Each number is 128 + 32 x the weight over its row's rms, rounded and kept within 0 to 255. Layers, rows and columns count from 0. Numbers have three digits each. The size before them is the row's rms in percent of the matrix's.

# layer 7 attention query, 96x96, rms 0.237, rows 71-95, columns 0-95
086:120113135151099125178102140078125136096130109124111143119168101122154166154081142104109098095097089093143121153087109137070133178146079122144146164130117105155152048161116076179147147107112133106068169094087124114100121149135073157165118223116137221084123107107118114130211117155117138136
090:162120130156044143137090089102103124118105136121091129110161119141107152148102143142107093078095118089118125110151137109106120124143154086134172129104111076132133144139134095136181193167155074099164147135072104133121122178132114145128067093046113199152066131143163157050131114163146046136
093:107138132150178119079164175106132133148156107079141103150080066122146119149105135128093134167122097136117107195096140163200121148097105190139051176129130120115136135122123131100100024107110171146112135155126138104144145078150148130143131111198146060132177095108135152141144144107082196101
137:183124139153138132107144191207137148142155109078132092106084142113126112121124151109108156165119069187115123175144139099197116123088093139099108094111113090094135129091111126101122031122155132135110123166137119087116144101127151120077159129155166097175103133136146134164177120072070222115
087:092147091090135135096148146080080145168131117160160140103163156153190115122106077105148144102099134089156160051093148130057141147164154111164119116124090174168150089133151197118129198128113150099119145086163099176080106102141096172110137107178146136053128119098148095136100073169105138122
096:132146079203129135131181137113146098113145102062170070128097102113154059130088163121124133164151128166105091139153175159132181130135103152126090086126152076129121147119107172070113136067171119108144086142138157091156125154096143114164127045132205091114120134132188115082162159140138162115
090:054108166115177130090113143058115115152122125120118126137120095156154092151138143118103117139099073124119104123060122137162105125106080156173067122161138137134136070100187162103079119069107184162080080151106110090145118097159148212194162150153136070112162102108140143145127128110142173121
091:114103124092124132037152138107192113124103121111077118085087144170115112072128148145131170092119177106094125091148102158069101100184099109162180127141080118110124159107177147131119136126147044160124120182165139123114123148140221130189098141114170134100116156160121101086138105163098122100
082:096161090080164142132147144075207131127115133158152106162123115161141109159112168089138112196153102172136120150136126117187194114112154165107080126183151114136122102160085153111056120104136138096106108149080161152108122095091042136125110122141108108137127109124172154127145186158195201131
191:100102100126156152147140165192134072166120137104157112110062115129120115136167097099165199146088137171150135198091128115131065110072113150131076165147147161123134104109178116110166086055147165164115101099185141100140124087096124142112153147174170098132135137164093147204103127083120147122
113:131232147046157142109131130093100089160095178144132113096167166075093141153126134117089101094129152118089157117139069153067145112180157148155175129125127087228160113124090152103156089120120115128181154109163099134134094113178116144174126167135111148137144111132109109110151120169137129178
129:123113163083173108064125126165187136152170165095108120104074091155116085093132110152136156164050097128099099189107099136135070112111118147089131137135106146086107111134144104182092114131113177146071088118130143125130130111142116143133143157195183081171168105152094149159167164058139122075
084:130108137155124173057122148086137096148104137189152135124072095121134106141152155136172191171135153085089107112111135160159133100103145122147093083128104151054164143114149096131119160161155136152134123173093123067162144091137164125178123105151148045141190142157161151120077135035113156144
098:170111094147081157155085131105108116107095153135095163143198116092153177185113146139100104078107113086126113132112136152114129131144110078132163171102098068141161103128139061123207141175114123152121167119094108123083114196098112196186108144097119177115078122077143100104121096108147181120
097:103155117132180114115147150135235153165155139133137087110126086096158085123156173113179147180141103166114140133088140146140135106076175153113126070136141123114116171135124174137062128043150121099148139141126160141155151101115124119132116087169151062162147176185149164163152180105107180105
098:124108161110108147168075101092086101119083075083090170093192168162117161125124140080096115071123126122153115164139084142090108112130108099157170188092155157147196111102200099083185128161133120157126080081085088147097127179087122103112133147126113154122110149092116124148080075123132107111
098:106132126120171118111134185161212136129185144137168110159098106086116133103156135126159133188165189153141124173107141150177131147108183159115098126165156159127080144096120116196107060050125121169147141133158172114176151086135155105110128147163108088158169126155089158164128136147100193100
091:112129151140137157161108111091119115075108159099114155157172172180111145099131138129097085097107114129161117144166113103170112141162095095176171127198090123135176094111162094159130178130087065150111071130093111092132151130158113143162153204075135198130115132103092123067176114179180096130
088:061132115159166159120144144153157151135165109124151126129140138116179096131170144138171158149122205159143104122092132162185133146055170129074118193109180116170127132110118124138146145144082145175165075120171175143167122084080198116055144079129101106148123092137144140119106129176121073135
085:149141079124112166113124148120225147108139123135153135103174117140135175068125130116136126134140162139152181114193125114121125098134185051140208122173123141106107157138115142206178185142148086097119191138138175120145121098079152135128127090134081129100112119162100143114164095146172171076
180:181097124167120122136096179204185158145135123126173141102088138128137128104148167070140165200109113150143116197114123162204089104055113086124087144114155108159090134093107113134154048119135159147102115166104154140115168118129179136140112153103108114167103157158121148192111134087117156099
140:073136140099171134114165137127141073171141077077144082104071083125135144110145099150120138141110117101154101158121116153073042116157068170113119142190109161126111142122158158100116105050135183167077136100183101102116079122137146172165133123137174073139159129122081135166091125119142139087
094:165128091138058121166073083151117126124119111157058142131152105119146165123150121151167097083145153097114138107163133159057146193116168129120166133136124100141101167135133086129162167142194096113147155107155100161083092184098105073078125119088107183132102154150151150130065115133136085051
087:112128130114131089096140145104090100148155134131076169110081139152134086106108070128130135147164120115114062194095107151138144171148079238125050109133129140128099118101138128094094071129129176098125116126139149179096120078171071131111156101181163090096145152108094091139105136139116198114
089:099106139110221134113180150086142102139144106098139106121100108137131129116114110088077120165133095142167142175128108093167103071100079150136120106186137150111116100118157155104100061093132147138058083158095163083155119059145161165163120127165127066106174108110121126164174123094145198149
# layer 7 attention key, 96x96, rms 0.19, rows 71-95, columns 0-95
074:145101146126136147098141105123123106134169032124095127145123125133184157203094141124108134112118066139094159098177133057141173115203103127156172152120123091130113142141114170160153064119116118161057123121137089091073164153113141152085102132137096125081166149078161089146163076145137144091
081:058204172155083069141104122042045092137200122147124114128134141184157139132137098089116124146115120094086109179127160108106132085169137131138129107134156100132097189169093182105129128100131131099156145170106109137165140115134086165122123155083083168132122116108127151067142135172132166132
105:136103118101081166119169128167170110140132108151161192168082086114170158192168116108132142196174134130126174188088180084128101096093095105162116152181135152097111155172167107153108125092132091083123103101087121160121112132070083129160090155126151150135208146122136097117090124092164123108
091:109124133123103128130181161175118152127128149117163149188141147098136166134145098175129125198181158139116136158079128118133131093087106125100114117166076198125110154099161126096100118099136104135120108141146145162104022179120126096138102153094127203187189124112208116141113100154166159170
096:085131129164128144088085092158114178156105146131108109138150145112100164139151113170127202093112087146095098042230108099137100160173128148111135188068151081131114097077087093118126126207129103129100146107121139134128150068121103132053113121109166096120149130154151094161128114103118121133
085:099130063156120135158119173158095157084164123114154093148125156166099085091119163127128082158146119100150126117168155129193114122050123125083124117150109115136086103090086141128079151095140123139148159183130079155164119169105099156173069056086187139173127127131206148089103109146087137126
092:111076136114066119107110118145114074162128077178075193177149107146104076111163171137130135061099061089103093119097143086071129192144129083121138160109120076127107101123128066146135150142131111145136171142094143139091128151131157153107107146125194128157152166173191122095109123082129154110
090:177118111163148135133091120121129170091108152129063119129139116144152078040125141137070151109121079082068124068223121100175129170106076143118104126139100132114108145104167153176139131140147170143099126133120106110160160111205171101157086133130168110098137138143131143107089144136126172205
088:132133137120107161174137143134183109084121073139116124124126109120172119233123176087136110161140112105200160121191175117196145110124098103098112141121168084068121105137099165135080130127091151125134179171093138112102172131095123180154116082107095073132104159120109102157129127134114120048
084:108150135077142088142084106065039060098148137114104053104104119171116134188132120061075169120077149148122144111102142093115167055144128095142133128173173105105114153155166179138102122114108114138162101178127109118130131150131120175188163133098124164126113117130076136082177121125113138137
076:139105135140129147145168105172177146131121133138144191163084137089170085162145106196155137174128123157152148095163130069141181176096135121092116105133082137108130094173181092165117118145121112174157132081099140105094078094102137093089127111118167150102171106130072037103085175090138093141
085:133184085156118150125098073117107147139125107159133152120142153107047113193198133136113148102122114114172086104149131133072094164143073166110134091127175127149147121149040127113192129141129115104124131120135148158107086119126062128063167085133109105123187195089150124145127121079098178113
078:159095107101136105234139119123083151091119127143091132110137188177095101081160129151100136123184051082149073112132114110107113114126090181081125133089111104109126134089137144102197096153081114118118161190177149102139148123114114171155143109139113078125091162124142162167119155152095135063
071:097176105141121093097080149109086109129173192147120126121091150147126134102170151143136126109132129193064146123133137110105155149148072116120097130111119125118105165192108164160115172139074101087167159109119150137115137103139140234101183179111088130162131118109073134100206163178143155086
088:140106141127128126097189163152165128087130097149128109120073128166047128134133069120106129090152076073194096185104092165135064147119140120107141103115126117134126138083134056121116085189154108137107140137146093141116098168109171151065123127097121082118200142133105088185079106122095117158
081:107116121146110102126107121140149098136165174142106177217171155089114132063151189094153083124082163152083177097153126113162183200157101140104104103146080164140166152176102133134176134119113157110104145079130111082091112136139085136166131166166111151151104118137164118112204144133107186128
084:199064112131132154156179147173207137110058134114192168128092114107118097113106075133163196135110132150229137137061091144117073136103205130123152149128136143121130126077166100183115129116142119129102121083097127150133084138126171121113127103138146097142130169142105128161121132112118121158
082:112113130137128127111083081093105089111154090134112161171182114119166130082099146121080090126085124118092120077125169043121210151192077134093138159152100122101126149133147158100145102098119149135148180157148152104115146137147127099225106159179086156143083082103164125097139133153135174155
091:110108129159086118119081097136122138134180132115116092149142151112131106206122186084135151166091145140233133089083129071116141133099148137112105177128140109133154125125126143141081130117095141130153146148074128113123056092112131145157116010132135123147073115165160153144108145098117049154
082:114154102168167162151135137105142112097124176136124089098144089118144160090100061149089092114148098127159076114172137095174115204144146123103142133137129079141112127126115163154115123094135169123049168110121118108132153073113074146189166116127074081068082077124046092130112124141134096086
081:139083099167150184119148130177154172164132087136118131159151127086126136063117175164153049145126118099085155107189124122103072172100062114104118134125084132089115078143115076094141121197107128131122125100137137104151090096103115101094091084182212109082135089124127106137123120122135084108
083:093142106138143123113136128105083081122153084047148108109133126165080154125133135175109056094156067134115039168145134126096062162134126167150136168154138162118144121109105147166123122088169191128133142111168111141178139052153157073148153100159137179161145114082128184091109131128148114138
101:142123172124155150129114145092139131115129112098110140109126087135161181070090123143167030169184108123128147226105144183149122128139145177103116135140165120141136155102092139137122128076166188127083151120185121127105190086139153147157138119149104107151138150062094158125085151206142097099
091:150094182110089131178141164193166125112092115150117197156097132123151127093167092179140169177166104106126226158140114146127151151140088124086109076144156106101109090111165101147085123149130119138167132090110119140130152142106072122128138171148176120116187125124044095099117142084132124067
087:135142101089138146159190126168173051140115127134083163115146148102146134129164090142093043110142099138151089162145166073115106147120092118145119138159106160131134107200203170170133112117152146093101157094125132128119122100108133111160150146152120176089204081133123098107148132047158107071
# layer 7 attention value, 96x96, rms 0.206, rows 64-95, columns 0-95
086:137082126100141039086160101121132170129144139131147160058071122089140117124097135146123134158086145089140163119112086133062117157131138143102114122154098095098124135132193192075138166103181204166092109131134082106142124118139153060104097121147100141121114099148093135143192174168126124188
081:099103115103160150182108058131091064112159077161107069124121195151130141144172161157156136139110146150127154128118133123207135134142158109134158122086156070191091134128187134146136119100144118156179121139095137162210177114113084164090146147078128080091154117106162100125157105152114088101
085:127100084116092159119116143131151114122115124165115143098122127141146127131125159066125124073152185157094163105146139084186147156126190102167152106088096147084143173177189173140165138093168091134066158096144095137161162111096109123138137067097135156149169162132179225121132103121141123198
081:105133175100196119154120164132122150186123182118093081120196081196097157088116113117155138105114083118132076136137133198164171117115152131140149146041112154108180189110103102116158097123130078094127091090133182098131184157145123128120168140107158119093160099121107180127134136084117142112
085:123074131095108174156136091123151208139147082096122116132100130095115138136164125098135103116105102120140104120111155115187148200139112058144109116180139107132151137130178084139078091147092092145135136218114125216082144067153091138124132097143100069101158125148164108151172115081154141113
077:129139127117190131122111134089112156118092211128144027138079128148228141105118102189148155177149167176134100127136091166162129088117101141145117115136134111159076150130155170100092146161153135098118111216147112097137118138092107099111098087114124089127124134099131136118108167199154108142
086:182114131116140118142124161120093146079110086134100134094153182084109123144097110073169163178131170131112120152162014180118148143151182135106129136165149184116131113124093089123050160127164168137136059112109060171187142108139143097164133117124157129145136148130098128104115109125091105181
080:109160151097123141128114109133116142130123107159081216084111202110103132118151147166112136081096090184148156195136129153045125135118138134116132126097155105195135182133123190123083117136138162087165123050131126186199158124117158116126123116129107151151122169164147156142146191177130120151
086:142118143123132150110112068130198180141142214175152135119093152112134123110120117091155114127099180196079138124121110200140139111116146131199167133106127098158127097131104162095149158141122128160093136055156161040170141138089157158131137114097062129130085151128103149137164066122161119143
088:099149113149117117160106153103107173127131132139208126105176177142126130087136104078116121115130108134123183148135110216138115143110062169125100096064130094224139123134090118129084116129096135093104178053139106150141147102119138152179093126173121129098123105129129180120108152198096159182
086:171164126179154137100177163123143134108131135090097170155104132151185122152099097151122132111150140118124177160119094083130102156126078106140120194122053149008097171122088157144115131115138190083087147065117079126140150169112127106114123114086115115139169182146122104127126114133101093183
082:116117127097147151116126073137152167159132214063154056125129113168142144125146131187097119116133092175120129122107181070168143086107069087147197168117100137100110121134202113120055133128108079118136163077138098099156103140124129104123151094106145098151116134079137095165145134157125132059
083:105096142145174090079114106120097175089121173148123105109061069192133149121135096221109116117080138093135084128127185142171092192121137109141116102167095077198125127132160212122172128119182119108112179138137143150098124156143116152104130125101101123075153125181145117141144155133121138154
082:113146126148110150114127123128144144119120114071117111129157041136107129058124093133076133123153089148084218081125219127142128173134092104144141078173155124114134160121135090182110096117053128124139202114120134110096129127133148112055172149131107074161099168128110154162125107111090161119
080:152135149134140139107143114114116167109110114188064144106097156059128106155130128187155165208153130120147083194107102128090092140136128155105082131115154101129103070106037195071105106149092122156119126106111159075117136172105114173150098125097086183118115120167135112115122159101180094122
096:134069130131168128144110114111100151084174096117145133063095121113177153116128148218144137130161214126130142121110137208230116126128196127114166126133139059139112161125142158140141119089144142117134147174127110186135144152131076153141127079081123089128125090126142126138124056139092118134
079:156126162082106112132168178159142149109115119090115190053134116082097169116124107144117144124116115154139128148121098135057190138152127086094147092211125166070161153094085158107087118128108140165213056174115125131096158121127149093117157140120139086152139161131107146146124153063087126095
083:111079129133149128169145136148135107154130091095092153148106125126096110123162139097095103055144036070121143097151148125076103134137172078146169214167136100163153121102130106166206127133121169101140157145108152205123110112116134141083130144135099094076130096156175074134144098105079160107
072:146014169097153129073072121097132132107104135115125082076105106190109132118161123103146131118128120172112136126156193147097102088119139101135132134137149123085107126140165122210147099121133073087172172114149139121144138110149159206126117085102134084183143185150135111137100099149057125131
092:164177103135120088154131161124163099130154065153092141140113143051123128100121114058147151139079194164103083116140127173156162152134171147184145083168180110167152127116085099137107122145132142148118115201124133180106177128135127112149166120158122115100104193118193142125148075087144079087
084:118132161102152113112121148141143086168126012174078183117086182078116131113125119137145129094115104076158052136131122173170131098136220132159147168185108099131125107111093157113108122124154137072111151178115149102174162160151143154156115149104109150128144142146171075142128136116071115128
091:148100128163125141170192206156159071136124122095077109148151130153175121122174108103109160125194079168119128119135175090112137101142138123134143200174129147170045131134095126124141121134119105103099174121106076186070143133150091096108118103131140119133120157086148197108124118116160153053
091:146121114163086115127120076119133122083145038065140129115117076187152122176120115135131140120165149126110134136106126172161120194139096121130100174127173097127109133144134061162077143127109148146118198170124076159101142136178166172174168105143126139181138097124050113151106075103110134178
076:093120122105081177150156101184113103117133085115084176119143105093092133162168134146096114106127114141140137170111204064164095133143124099131142132155142092094159103116167177143144134100069085163105175113120084194145108117142131134166176142125123120085141169134173120151138087037108167052
080:129136130115137184134111194128108133127110125135206066107163141179159165160122098102131126133069147178152153123089103126191157078145081101108162080172138134102160191101113144094124093108102126137190113132113101151063151055124145121090138121158180065142105187102114117129083132132132102108
086:144109154155138104150128159112115136127143169104144096105112134149098153120165145164166097138113113139121082129135062148024145103114095135105133106072188123151150111142159038138115113196127069194245110157136192169160139113089134141145128143179144117127152133135135101111135133133124137108
062:087148130099081146175150128159136117150156063152055225138137174094101126134161180166136096093139087110159137132115167038116141122136109108111142159081139157073157117128170095150096111110116119146153107118103136146179146115126118170190173182113134157136168147122189104121155155082141146105
084:109200139135159095137137120118138125090151097179147176139105108085114142094122172155158139098105158147132182128123103151121119156149143126139117151082128103061153182090143108163209113118167220151134055196107138116115155125111103117122176127099084138106138164142141096125156148073211114159
091:149103111193135137113178171145157058118121141143066140131143066142148113185127087168119131116090077132125128133131125051101080151145127131158162122099147090092161134120122108122169156101087151160124130023115154134083130144092174116095113144121120131081093224123166151131121134088113155095
091:134065128147107101136098150126118093096152021130130196114084142150182110120145144102119133135125100138148151142113161119094141094102082140111153105168175173091050106144123100107144126137140176082166154223125172047154150140157141170159123110154150139201129111108111137144123131160130147121
083:161151144160112133093127126125097112078121136048142120091144138154161139130114078099094161175086164125124127154112037207099131131139086137109105106168152167154104169157085163130055144165107138106161156107137059094049115161137151089111134106141119134164096125133089119141085118170152082154
072:140122129141166121129140178102114137126069216169123107076100131111179127145157137173109140146123137161166128162119062139093089079135085148123137126117154063156116140086114233103146106140111143160149124169155031140157139109121113140175078131133137105119151141136192136102114174136187127136
# layer 7 attention output (transposed), 96x96, rms 0.213, rows 64-95, columns 0-95
092:093116103101116166119151143213112255099112138142089100152087126156127094145120087100118108172170119163122120125115141112153176078172154084143137160117159132155112125120130122121096136141115150118134127105175142108138117154126118157116154160116122106140128157098139169066070120137117108119
077:148144184120136128115186132112128058112080037144179129129166132116144125133122125123123135146150107159181098133149112107116058123069122158155060097130097125089128112126129081145114131105139164096088143120129155111076101095151110133161077106079182111204088166169071153152172135171141093143
079:137194169140084174135159124111125039118110120136198126176119142084104170153120090200116132116149136110183125092113114090132112151107144127084053149119113127150139093134084097115132122156132154143142149135102069171137097094135111167087185126076156081131079202084106119133090133119113166115
077:139161143180150111083143114098106117161168115090142107130181090125127093169155170084111160144165190133146170151113108102134108158097050162133134106177153161133125058126122170139128121091082120183089082149096096086140092054137127135198086185162155149136118124173126108111184115140126131099
096:119118092139131129109095120121145000130109124134199088123105144179132160171117122111143143108151098129126135125117112137133078114113127145127109105106122142144120141127090134151094113142159126093118150110109120127139132147094177141121075027117168155125117170129133153147128147094137098127
095:102129115113152133142111121107132255129098138140076156124125126131096099105129104114128130130139146131133130132093117119147131128191140129129128143117147160159142104144122134140124135118118130140139125101151141105115122130136118127162117177116124114089120142133114106151153131136120138128
086:139126089101152182136121101089113255131132180110146118128168118112148144106140134127081090105106106156137102090098156088103151085155120147129123097144092113152148070146127114124128107117132107132097141139073120103145116140137136121138122132121112135090108106148161152088155151105142154114
073:156143107126129113146203142200139165083096065148145071164103128100165194138113140146129129185130135126037136119122124125135146102113166197160088139115135105149112137118072093140141139148122160123134173158156120106167123138148118111100093206119155080168105104099120099075179098089154106178
091:109147157128132135107182184180113255130135068091127113158120130137091192133108155127105122167123167130118136132133144081145115133149135093092073181126146165071135130105109123122123118102122141129198127130146123142127113110158142143171156134129130096120143153138159138127104142144141120136
099:154144160122139112144085152138125255097114143135103116151115118112149162144131147127123155127090148114091124199121120119101157125170127124137122146161130170145138092121135127125139110132135135121138147146164121131129122108153133110132119171125146148098129144119093092149107116085136160130
079:091080119100139169148122087141156112162085185167132104119133113089096078103127083147126123128129159096170122102116116113123155057099196155117185109143152091194124138106175124162114115166137097141174104159095120063149152100224109138070188139152116128111145156113206129118103129129122103136
080:098154116107100072137214156173116007136125093155057139184110104137100115148106120124135100113152184095126119092152104134106117105090149153106114110093166112057123146103116172142116136147114194085182076139114122140149100106131104194158147111123135110103183131152129125135134110141150075134
078:100114139135090156127136135131120255141111071132090120132083121110100065125128138112154135167216121151138191181084095139186129120127146131142131129100141133135108153123158115128090111159110147128128101099182127105117091159128136098074091164129139157172103144105146126144105132159121082143
076:121112185206122101122152121089120171124132107158158085168070093130125169159119119150157170146131086089100134173079103120144104167150151099112190068114136139152117115128100156110113128131117169108112089118177091156136130084154148185114133095171115138056209057125183113155119155108136079139
082:136119112135167135131056105141135213175126110119088152016178167140108178068106129103140126119122107141087179093163105131143136078141102139170132152157104131139110147160206116137149125127154091110120116124127156113140153110156125067094137229138084100164084135141137122095094141138132121137
097:147150168118070142127187103201117255148080097167150126128135154151114089138124104127111162137134141145172132137156109067093100065126126155138084113134121171111126121142144103087137134144127148133102106084163100079090119109112136110097103141147140130133123169132135124129139131151121069164
079:126120049183132143104177101147107000144149177092184063156129082179130123135117150162097148140133077107095135079135142102120091091113141153113154111119152102112104123163119128113138136143137135128111162108098143117159108147091138144136098074166072132150138100130184141060173128134147091128
101:123103131126133110124153125137123000101120104141169103154101126131127151145113132114123135129135114152163118166144145134142131138084114143120133128102139098131126154129110127142104114137133117141119116133167125117131131180136145111110102078146146174141159113120137126138146146121145090149
074:118150130124081133152207087112160255145148116125118159166108136113110120102117123164129147149165124096157165142113126112176197120146151210130106116127123157156119119121095157114089129149082142116091069145149124149118110104104140109117106060151138105056122131149127122139176168099142067114
088:116105113151134186149086144056111238132111140122212124175160123168136201147162128101098141152137102141136092128104139103141064165148115092129117102132081150113121095148053102108155079099137145147135197105101121083113136141138170132140083120100109136107119102122109114171172149126098176160
073:140106096094100130130167121138082024138124121097140140143127147176123201177158157122123126130174143202144147138143165086094118120036147159164119115111156172132130152110134097118106114149114130146129136125124130059100120102113137065047100132161132126157109105129113122088205136179113084166
095:130120119140134108143091104113128000110109141138145125165142119137134160065123104126123169052117130111146100137119120171144091135074113126101155124082143068122153109137155164149177126122132129130136099132116157113174142143143140184070119185134099162098161118133150088144166151143148117147
085:113103175121101159167122112140123224105166141147155130117131148108163102132125112135164138049098117133156142131129148152106134087109130161141144063174104218113109136098150150117126121128142109108120130081129127120170136087116140142063135067184129110067144130152200163154066107126110042159
101:132131125148096114129148130173114000131135104136162111123128136138140155138115124132132138109123125118110123114147125148105110142058127129120112117115113094102111161131142114122133128142144147108147133123124117155132129127126118128098124085129139149173129115132131127115116122138146100136
075:115133140175115102125159100197164146137130163082141147112145087186136117080163137134136099137153138047140082116139130150104072170132143140130116109144099133103113092161195144117126156140135161080136147132085123106125115137115141134234043068160148131138133162181100116143210119161131132084
082:087156094112163160108116136067180157126146127127121122087167114123119061147094169066129131169100104138091164145205143147150154147178120200138123149159109148131132144116067170127148122102137118124080150129152174156145073152110131128185079040131116120100121109120065136137194143077139156132
091:146141117135130126116135134155126000130129119133167110116145144126135144159116137133132128121112131133110114108156124138105120126068130148137116114124122101116127156121113122129134135140135126108131145143109128149133117115118112129099131093119136125164126114126112134117121115127132126134
079:131068153176153185085113136167130136149096106148213114057132163137097105168142106123103113211151140159157100167144137092150090123161096086120122116159114165149101120119074092115103149113104095146112195118153132034096122116172102094131110145120147102157110087124154175149079102141087132144
104:088126175147121144140139119166148000137143117129155135120143123151123121095117111114142109143171135114137126155151121185143135161060130121148140126120103093100103142141156152115149123144148129110179099142131139127129104129181123126116137102134148136163155125123134092104124144144158100122
081:182142133116126118120176099155139085134143225136146135161146121146144138079130094177142216116110111146126101129107180140116131110148207168178169167162129102145146180132074152159136173148098112116131147126144135171121129131040123131108120117130057080044129148143128140147146098132089115144
097:121137114128124132156111120080132255132133148142118112142115105124125120077141123137127113127139106112123161125107148124138151107193147137133176113139131156118137088120153127135144119105127124136124140128105144097152161129131131147145126155142089125105141128116167141141143121117114124123
070:089122120142142145194111099211142195108104125132108177104101144172110129100071061070112170137130201109087131130175100163130163135131122194130070185131137125155124129177185126095135129138117145101152143114159159087122080151129075085109095164144128139141097121118086080114168118170134112141
# layer 7 MLP gate, 256x96, rms 0.229, rows 0-10, columns 0-95
106:128095112085124176128151141146103169187075068163120174122095173124118122131195138120144153137190162120157128166073158107127087152085117156058132096137104059152157129136148097177109180123135106148175136136134135149084087126099129162166194090141123097112147116169135103161090153171166137185
103:177129162145118118127116124141163141101154130123124065096144142170237088130192154101128128150149165119093135132106090150097116071092147138065174168076112093153128126102098117081049061122142164150107108165144169103105093130094142123085180120155159102173140089129123118126171164099102118142
099:124133142136106165193199139137138141077165122148167113159106087128108130117175119150147096090137090187115105118134111093100097135091153140107145103164124137152122135125073187111055103148102187096146111153152145200119166144036101141143099151123114076114143103108155194181095166126174097109
102:099083117130174146163123146121133121154113161153118124183086150156129114170111073150191119116144156114129068123154100097134146108141142192170109183157100163129148119091141097065171112132156079191083103073208116154149156119087110136083110113175068110149175117071160129159097113112143145101
102:078150095141134122152111167139145085131049092154135150140127194126106152124146103178202144133126109130154145177141100159108061158160165159113134136147140167205110101092144155142139078093120060095144110097145106155109153116069147155134173136170151137134142131100049114148122113085163185079
094:128124111141140197111112110128079138134115099110106152160099137144123113116131099024086092092080112122138136161118077113139078201133138116091126178141096207133070073169150083177143083153109162058084116119115196134148109107145104167105110149122165124114135099124092082148131139096113136115
101:124055145150113125119123145145154091091135054131124177146114131167130123095142187131216097112138116165088136128088156191190127178109125154091134160114147154112088198137146094167094097122085158129155150179157160126156127127125113172092120175194161114110149095141142142135120192148147081099
094:098136124052120091163114157103177138134152110169123083122099132131140096102165113135136144178099169122135112106132153153144116093154154173105127125141136155104191097087149199077093106035141132149188092109200150104153145056095130145107151120174139114188083143128099142148127102156144178089
102:087143146149174093136170160154105088169143056089098104138097125132161125119162142118172158141124113101119151108151064140099105150062091124084110182174193162139101128106113126082121074172111078161113138141188097141108107173078128114130162152141169098148132120189146126138055074120105169140
118:064097154124128139125114133137105100093103104183095169121072117138097113116181182119121142115123104148116121120140158132104061141113175125112142144164173137097144175077144100126144060068120176151155133093161093177106162050143145111121186133145107061166171197124129135199104141111152127145
101:092150134141183153092114169153114147133143048195092145132089098134163137088203160110153115179139104181121122118133104110094149173147108135128095168149113132102109122142094065120106121122066143127162174208151148169102131060126144152095089187164142112122144139130174158153095088151084098125
# layer 7 MLP up, 256x96, rms 0.233, rows 0-9, columns 0-95
105:153201111157147131124112099142127146088169132145114081105094111109144188180106140101106077126147150204140117133153099132148156135104155142154080192124165159173127155129082100126099117178134101124116143133098102025201128151110134066163139169136125091094085144161137184132166130101110084117
101:107104153143153100128060141145070089110179108076108124089153131124091181191111187132181136123138135203119147178105123100098143141116167102163068138146085120123136130094163158122094128085153103096205134126138093097131162094093184143141127110137112165121129087170102131161161079131069175141
094:124124087140098133155105121137123092136111173181129154147120111139090121067098069130102152095094185111139165157142076141154179155147158073167107148161158121156119095130157063074070140159130120180112133169154082127116113105065131145142129132150124148068116113107058108059149172164192102131
102:096105118120196139154202108113130100175076171127102155183074159138128143158121086101155117083157125098114128083081099131127132095166110182139140098149082145099150128207198123079136080154140125150119054095129099131157131124112144144136118073173130111092144097062092116109143082132145105158
107:083189068156139165160122133125112097202073076132112114090104188085118156166145126146111138115100090139136155105098129153158066148127128124055165114101128117162120102144193165112096073092158119066163118180190130158084108146126130165154171145159133134095165115113132124118090135104130176094
086:119161100125079106100139159145117152149075113131071091113157083116111127204130165172124130138068148117098070164094133155136116168136163165166121141142163140177150179167053170103125143141111154093192125191141107141114118120147134139204166104083112154121117146115151167126191119108142196152
096:146109166140127143119076124143099145163076105138088085098130168063114147077127179118102142141129175144114130125163157128184141134075102119125116096192147164170115135125097084121100133122113122086114223109117198121121087099105108129204188121112130153161107120150092153164173174156147191146
105:087149134109065115116139132128177130117130176160140136120137175150124150132152186145119125121119094111123126062119165151027148092122163158151158131102135071136117121173094114232131147110144123035193170175101106169117138154136112148103156108098133124132147187130128175123146096112089145092
111:063140169104105074095175131159114080082157116115131142149113141066090142126150215113103123154145110120145169140128105146110117103130073152148130063070102171143069086100102111146142122083146105129131087079143062173152136128123111121131123144120092093179120057154148193149150138110094174154
124:065096149134106151129101122112092082098088103150077132140085095151080096116147188110133136079141116106092092107102140110095064106117139133089144159164142111094153169058185105119135076113098158157151130063136053171122164130142174109135160152097113099185155173135137110204133130113120089122
# layer 7 MLP down (transposed), 256x96, rms 0.22, rows 0-9, columns 0-95
107:141134134148110115090109159192131054184125100146147114143120172136136139118182086116158126141107167130101142136126109142077164136121149120134167059117121063153137146074142114143189148127123167151088212114164113129145073155171167118151085121144137171130126147165141138131117193157086171034
104:115118118103143152134131152085148098140089174136091147129115120169159084146117078050142117149175107124158135059108129116114070159191172167114137138110172132092097142100101096194080129160110137144151105147127161125106188139099131111080126166056185124076119089092175106060137147145149157149
097:096143083119084131079187126148092123139137099175110091133138079090082081166105173124103173136127132139214106102117194062134149079154111112163146163119170141092113102135117164119172116102189121162109104120056130108118134156052119136110099118109210120156143096142128091140136136101151149122
109:126115116159135140114098109118146134059159089039124157101140109146161155129189182111134099114131077106124104119126145173119121140128156113178136129086180029153142117141122124098103101146124159143137142147124108120112138078143198090120144153065107097225153156089078162134145159113106187126
102:134182133119163132129057087110130119053108139112115136109210093161156139064140147141160195134159196140138112163147127128117162082113120163151079121144125139102115115146099170142146137201098166186130141126177121056184149141153107117123092156082120138113162126126178123095131128181150170096
090:153109176137123171132149124128151148089120121159134133132134132114107113077124016041165168125167111116086141072134123108132126126115073093115121056182087198097126066101147117169119118109121122108140132121153121128151132149102152173055123141129134159065122077095113049110106129132143122132
106:156152160179120146131148103158117088160116142137129094108126139149052158125148131079103078120093113195168086091150094138046132131095142160080163146140120207096104128160111165122175089160159131116167072142091135144111116146175115113085134079182174124134142078089091096123122078114100169119
097:179126134104153169119134153178102053139092136067123124184059109108121095111124119158082143108176088134146111150147123116187133114116108113143107164150159138077139133088131114075054100100116132148086117123118110075105147077086198115122095179177116078050116117138189128129120124126131143097
100:109158255103131153116137110127196071118131149129187100111125101145116123123132125164119135110101135143131087120148103145132103084199122121121121114158069116122127122060080167225161140107151070132132147116167145179165096110158131151138121124169111108122138127128161111102125091166117126110
100:171097189080146125155043108072108059131091130149064109101156136134106158092100121125106151106141149112123122149138110100125108102111135098125153147131130121143161132022132137169115127102173071154128100173160016118130126101129141138142164107145117152189124188146138120106091148116108093117